{"num_hidden_layers": 12, "hidden_size": 384, "num_attention_heads": 3, "num_key_value_heads": 3, "head_dim": 128, "intermediate_size": 1024, "vocab_size": 8192, "hidden_act": "swiglu", "norm": "layernorm", "norm_place": "pre", "norm_eps": 1e-06, "positions": "rope", "rope_theta": 2680.0, "rope_fraction": 1.0, "qk_norm": false, "attn_scale": 0.0884, "bias": "none", "tie_word_embeddings": false, "parallel_block": false, "init": "trunc", "init_std_qkv": 0.0298, "init_std_o": 0.0, "init_std_up": 0.0298, "init_std_down": 0.0, "optimizer": "soap_variant", "learning_rate": 0.00198, "lr_mult_o": 0.613, "beta1": 0.95, "beta2": 0.99, "lr_head": 0.00629, "max_grad_norm": 2.0, "warmup_steps": 200, "schedule": "wsd", "decay_fraction": 1.0, "decay_shape": "linear", "final_lr_fraction": 0.1, "batch_tokens": [32768, 65536, 98304], "max_seq_len": 1024, "doc_mask": true, "train_tokens": 453100000, "max_steps": 7562, "dataset": "wikipedia_en"}
Each number is 200 + 30 x the weight over its row's rms, rounded and kept within 0 to 999. Layers, rows and columns count from 0. The size before them is the row's rms in percent of the matrix's.

# up: layer 4 MLP up, 1024x384, rms 0.079, rows 693-703, columns 192-287
# down: layer 4 MLP down (transposed), 1024x384, rms 0.0752, rows 693-703, columns 192-287
# gate: layer 4 MLP gate, 1024x384, rms 0.0786, rows 694-704, columns 192-287
up693,094,240,160,241,217,168,189,181,216,181,233,232,166,281,187,261,197,232,182,189,211,213,180,230,251,220,170,232,214,206,191,212,197,201,202,210,161,226,224,185,181,191,195,184,190,214,184,165,194,191,217,191,199,190,207,199,183,207,245,200,251,216,166,174,209,158,139,199,213,264,161,173,183,191,242,166,178,220,232,214,193,221,224,205,184,172,175,213,178,178,261,157,215,203,213,185,178
down693,096,246,151,206,213,141,197,173,187,228,215,191,196,172,169,213,210,200,197,170,177,200,247,212,187,220,172,189,172,203,159,159,238,228,208,116,175,190,178,234,196,154,148,236,216,159,199,253,217,224,206,175,161,218,201,187,239,206,186,176,198,192,197,215,213,218,275,212,199,165,223,198,233,227,184,187,224,225,175,164,230,239,147,267,228,203,163,190,224,238,235,257,223,237,202,194,179
gate694,099,250,227,206,163,149,176,217,208,129,167,194,260,172,213,236,238,207,199,188,193,200,224,212,179,207,117,169,217,187,277,170,171,186,234,155,253,220,260,205,228,204,164,182,175,221,212,261,232,210,218,190,219,186,194,183,165,185,241,183,209,197,230,176,157,170,190,235,200,204,238,173,195,245,218,264,214,274,225,166,269,200,195,211,163,198,187,197,191,178,201,190,225,257,208,179,226
up694,105,201,210,192,213,190,235,167,196,204,202,198,240,212,187,215,217,221,186,215,208,188,218,228,190,161,205,177,221,187,177,198,235,159,198,213,208,156,155,199,175,241,209,236,229,208,194,242,215,234,229,167,216,224,238,191,187,176,210,181,229,194,190,130,176,190,232,189,181,239,163,153,239,151,256,170,162,186,211,201,207,231,159,182,164,207,189,149,184,184,228,192,190,198,137,169,233
down694,100,209,220,214,203,131,195,190,178,181,199,303,166,109,179,206,192,198,199,195,231,213,156,248,209,218,243,209,164,166,147,206,203,203,222,178,186,185,145,190,226,216,177,133,161,232,167,189,192,228,203,233,176,204,216,192,205,215,190,200,232,203,205,221,200,214,191,206,244,254,235,163,219,201,162,193,178,193,231,274,183,189,181,247,195,207,194,247,196,141,239,171,266,142,208,205,204
gate695,103,188,170,107,199,168,185,201,202,148,188,214,217,179,198,267,218,195,159,220,200,213,191,209,138,194,186,204,228,213,188,158,225,151,232,211,238,256,201,178,190,157,192,187,156,195,208,156,210,174,228,198,146,187,224,189,155,259,203,193,213,174,224,190,210,188,200,173,210,193,215,254,193,146,207,178,174,180,153,198,206,257,186,262,190,240,229,236,185,204,179,139,164,236,250,145,213
up695,098,148,160,152,258,159,236,232,247,236,206,235,242,260,163,186,181,199,199,184,215,163,167,226,197,168,184,185,219,197,156,166,209,192,186,183,144,173,209,207,191,228,234,256,230,222,187,212,252,173,139,153,233,235,245,138,212,227,186,204,148,209,259,199,186,243,200,165,154,211,144,178,163,236,195,230,195,214,192,227,237,242,198,208,269,212,192,222,217,266,190,237,143,230,226,177,242
down695,101,191,204,206,252,204,221,242,221,234,205,213,185,181,192,166,197,229,258,243,161,196,223,167,202,170,254,221,219,195,236,191,213,228,146,230,206,214,184,203,192,202,209,232,247,193,158,218,163,208,154,163,201,200,210,210,190,116,213,145,171,262,207,182,198,202,218,199,261,251,164,180,228,184,219,210,220,200,228,266,225,199,207,219,262,212,174,187,186,153,245,221,211,204,194,180,242
gate696,092,240,196,207,190,226,147,244,205,188,237,210,144,218,174,167,188,186,179,193,193,204,148,224,178,181,225,198,149,205,194,162,195,210,222,199,217,201,164,244,172,221,225,154,207,225,167,179,175,186,171,211,206,187,245,170,208,169,276,265,159,252,198,266,182,195,200,185,188,176,240,193,203,250,183,208,211,210,177,172,233,173,179,226,232,235,158,207,218,169,180,278,205,238,226,164,227
up696,096,197,176,209,212,156,190,210,175,215,172,217,179,236,194,181,192,224,223,215,175,193,226,177,219,175,232,176,212,251,231,223,154,299,147,206,171,211,227,216,176,132,234,180,222,197,170,220,233,229,228,207,171,199,174,154,192,248,211,204,216,106,226,203,215,228,171,218,261,217,169,181,215,203,262,208,186,226,200,187,147,102,195,146,183,159,191,215,190,195,223,171,191,248,204,234,188
down696,099,158,250,185,228,198,242,245,217,188,219,184,142,180,192,165,237,204,146,205,184,189,228,228,215,195,241,195,228,173,265,194,229,213,198,161,200,273,273,200,220,244,223,212,203,210,173,204,198,170,155,201,202,195,209,179,249,233,239,192,211,192,296,200,248,239,200,197,199,204,204,221,178,190,158,190,146,201,249,215,200,146,220,230,184,177,241,214,218,175,223,213,193,245,213,188,216
gate697,110,146,220,208,207,185,171,169,196,207,199,255,157,224,191,202,207,202,201,248,163,181,196,204,205,246,181,191,207,226,235,200,206,201,156,191,159,181,236,163,203,166,215,149,200,182,212,219,249,116,206,190,184,218,226,201,161,204,211,192,179,211,200,179,188,232,205,233,218,229,243,266,205,145,209,204,217,185,172,190,199,242,209,194,236,197,180,216,222,209,248,215,226,171,230,169,197
up697,103,189,186,227,204,221,217,222,232,208,185,217,206,215,180,170,199,231,187,205,190,206,133,194,205,184,202,260,191,173,233,189,211,231,197,154,136,177,213,199,180,228,230,158,126,198,167,258,213,178,164,185,226,156,187,202,170,159,238,175,191,149,165,197,220,229,154,210,214,240,205,154,239,161,217,214,170,199,218,223,219,229,256,210,175,222,232,162,204,204,175,184,160,210,178,211,198
down697,099,182,165,262,188,213,185,218,194,259,208,237,228,232,172,200,188,191,223,223,150,163,249,164,190,167,199,214,226,224,174,187,167,173,251,194,225,211,219,231,204,266,184,175,154,203,193,161,253,216,206,155,215,217,230,140,193,241,242,183,178,196,188,243,200,190,176,160,240,169,167,224,162,192,214,225,135,226,181,159,159,218,232,180,189,195,194,248,215,180,169,253,217,236,192,148,200
gate698,100,202,186,239,189,178,249,249,245,225,184,177,185,157,186,179,227,157,184,244,209,199,166,208,173,194,203,223,159,225,225,190,251,216,203,237,173,176,184,216,230,224,179,248,183,249,221,194,259,184,197,182,160,208,216,209,193,216,207,179,179,211,152,182,181,183,214,228,196,212,243,160,203,255,183,248,188,154,213,186,230,214,172,195,265,236,145,251,178,153,192,169,198,198,266,220,194
up698,100,168,187,159,247,116,232,189,251,253,161,198,194,205,132,195,152,188,211,223,214,212,191,214,187,179,259,249,189,213,232,156,184,198,202,215,148,189,208,166,265,240,189,260,206,158,181,175,183,224,246,235,186,197,141,216,179,242,149,248,235,206,211,170,235,225,254,174,191,209,177,216,150,178,221,164,209,167,231,206,164,200,249,194,232,177,210,203,200,201,184,168,185,147,218,194,199
down698,101,230,200,170,224,211,157,219,109,172,215,242,197,166,189,170,230,162,271,171,186,176,181,195,254,169,164,252,206,178,165,235,179,189,232,221,181,208,223,177,185,214,180,220,203,225,199,211,216,162,232,193,235,210,198,180,210,184,178,229,209,169,170,134,203,251,208,219,235,246,226,211,168,189,248,229,209,211,163,207,167,208,209,199,221,189,192,224,234,221,198,198,159,180,167,213,178
gate699,094,172,230,247,197,169,205,193,133,183,223,232,260,205,177,165,181,208,190,158,217,178,143,193,192,185,267,187,361,236,193,170,195,204,207,202,178,171,214,126,217,257,209,168,221,191,187,213,188,244,251,193,195,207,263,174,222,195,192,226,199,217,207,198,218,228,233,170,183,140,199,233,216,207,204,184,188,171,200,194,181,233,216,183,209,211,222,182,191,252,227,233,219,165,222,194,189
up699,096,197,162,155,238,197,154,189,232,267,275,230,219,129,191,218,211,184,175,183,214,227,201,166,214,184,159,154,153,225,204,169,212,225,222,256,196,153,250,253,158,201,189,191,204,198,239,141,212,206,235,156,197,231,204,194,209,169,174,174,259,225,232,207,202,227,221,203,181,214,208,170,191,234,231,155,182,218,217,232,270,215,241,172,246,208,180,182,188,191,134,197,171,214,202,241,214
down699,100,203,199,165,212,230,228,149,236,179,196,191,223,274,217,183,139,216,190,217,180,251,215,189,154,174,175,185,170,239,196,202,243,185,125,184,206,193,211,238,131,179,193,191,216,207,212,159,219,176,241,239,223,134,210,177,252,128,227,232,241,234,173,164,177,183,169,160,210,237,200,204,217,212,216,210,187,200,205,165,183,214,229,211,209,160,204,241,232,158,194,189,205,213,205,238,222
gate700,103,194,216,255,214,213,201,219,142,277,191,242,167,147,159,226,200,187,203,209,225,227,189,223,190,185,171,248,203,131,221,238,214,179,216,230,236,146,211,170,203,177,197,184,177,186,237,242,222,176,216,200,229,205,172,184,138,200,258,233,122,222,239,167,168,214,194,182,177,213,194,173,169,166,233,254,175,191,173,237,226,227,236,192,247,207,161,183,186,196,214,189,223,285,238,154,181
up700,098,213,202,262,158,145,166,240,165,209,203,243,208,209,237,178,232,218,235,260,212,235,185,198,212,221,166,215,244,142,225,220,258,205,226,249,215,145,158,135,185,215,231,224,151,147,202,216,229,189,152,219,191,185,204,144,165,220,198,166,213,211,200,224,196,228,205,167,198,165,232,236,200,190,195,270,158,149,202,227,216,193,193,207,209,183,168,190,215,255,231,228,229,276,219,193,220
down700,097,280,221,165,196,169,178,216,224,206,214,180,191,159,216,268,181,173,194,168,193,236,249,198,200,224,206,242,217,186,186,181,203,190,251,268,185,143,188,130,211,166,213,162,173,208,188,101,173,188,165,178,215,219,220,201,184,204,174,228,173,166,231,207,250,248,170,193,228,138,208,201,192,168,208,283,239,206,231,199,186,209,213,221,237,158,186,179,239,221,232,221,195,215,159,198,195
gate701,106,224,192,161,204,198,238,134,218,151,197,229,179,213,288,177,161,219,206,248,257,145,208,214,182,189,249,234,195,218,197,187,205,251,210,156,171,242,209,206,183,194,220,165,193,182,177,204,181,189,192,194,168,199,202,183,260,152,275,193,222,191,222,194,182,185,185,161,188,137,218,153,222,142,196,190,180,156,220,181,210,83,213,190,221,206,219,201,186,234,243,207,172,214,147,177,216
up701,104,165,194,179,159,228,180,209,157,203,201,201,245,243,163,208,223,150,221,200,149,204,245,210,208,198,215,179,162,215,186,164,172,241,179,218,190,236,215,184,208,172,194,204,125,203,163,221,212,123,173,192,201,205,187,193,205,162,222,212,212,209,203,171,128,188,180,140,186,127,229,205,202,182,175,208,204,277,215,182,220,187,205,121,141,236,189,171,161,207,209,187,190,215,236,190,168
down701,102,170,178,274,195,211,176,159,196,176,200,211,257,196,205,196,194,164,216,215,224,174,148,192,176,200,205,263,196,204,162,219,193,164,241,221,219,221,225,165,215,202,248,214,241,194,212,211,201,200,172,199,172,217,195,149,135,196,177,165,164,205,192,222,219,173,249,267,178,223,160,215,209,233,196,194,184,201,129,238,157,255,216,172,201,170,175,210,212,229,203,199,251,247,265,207,185
gate702,099,230,228,176,174,193,159,224,210,190,188,196,182,177,165,171,194,150,186,236,110,239,187,186,219,186,213,200,236,217,169,177,212,215,221,151,171,179,177,170,150,232,166,247,233,199,218,147,178,265,151,205,192,221,134,190,228,223,207,257,198,221,237,167,210,254,188,191,181,237,204,210,247,169,189,217,193,146,171,221,211,246,224,202,207,184,211,207,195,191,185,179,179,188,181,181,202
up702,104,198,211,229,197,170,154,206,156,218,256,249,207,174,220,184,211,206,150,190,176,215,189,251,260,219,199,209,183,207,203,196,217,166,226,194,229,189,218,177,145,200,186,208,159,199,242,230,208,181,218,240,147,211,208,153,189,208,217,192,168,205,182,179,162,212,177,240,197,240,232,226,236,181,196,186,240,184,202,194,161,233,169,253,156,220,188,175,225,254,184,250,227,176,236,171,230
down702,106,167,173,200,252,247,204,158,206,231,208,211,186,221,261,185,161,196,207,210,231,246,173,220,262,216,222,283,250,183,235,217,217,199,185,171,183,248,208,191,146,155,219,188,145,195,220,218,302,136,267,219,123,158,161,127,201,216,147,186,188,171,150,210,166,216,246,194,190,205,196,218,222,171,208,197,259,196,199,236,177,164,212,168,215,165,221,196,176,218,207,250,210,220,244,225,234
gate703,100,180,223,149,142,183,189,224,212,171,156,245,174,173,180,158,214,215,216,156,222,195,181,187,215,148,198,190,202,142,204,210,229,201,241,230,200,127,255,235,205,163,201,269,133,154,194,143,168,161,197,259,228,257,206,127,227,198,202,166,212,211,174,214,182,186,227,267,164,225,271,224,206,174,211,207,244,166,213,182,239,212,204,234,171,220,192,185,165,188,247,160,187,225,197,193,190
up703,099,192,192,207,116,222,204,206,241,141,191,181,151,205,192,150,188,217,129,215,209,236,165,249,242,180,172,220,162,195,135,221,232,137,248,165,160,160,179,172,184,145,202,185,245,176,182,157,175,189,217,205,197,192,251,149,185,163,156,208,227,200,210,202,225,207,135,145,227,191,221,226,173,227,177,204,214,177,308,227,155,209,198,226,192,185,190,196,222,189,157,164,220,209,207,215,209
down703,103,256,224,176,195,197,185,208,256,228,227,231,180,194,204,193,250,262,268,209,249,187,243,206,219,128,166,172,212,168,182,279,187,125,207,216,208,160,183,182,172,158,195,207,234,220,195,194,199,174,272,185,158,212,239,176,237,235,196,233,245,154,251,197,219,243,137,224,230,199,211,153,182,217,187,198,193,185,210,194,152,224,180,234,147,210,188,210,204,242,209,208,178,201,249,161,184
gate704,096,215,175,232,187,169,197,214,247,208,207,246,212,214,216,178,195,181,182,241,197,192,168,210,200,172,193,172,202,197,195,231,148,235,198,236,162,214,225,228,197,273,154,227,208,240,167,219,218,225,235,179,278,212,165,204,161,227,199,122,235,173,199,220,173,160,246,204,231,226,205,164,192,207,239,178,236,179,203,220,226,177,179,193,215,211,223,245,212,196,211,146,225,225,143,213,174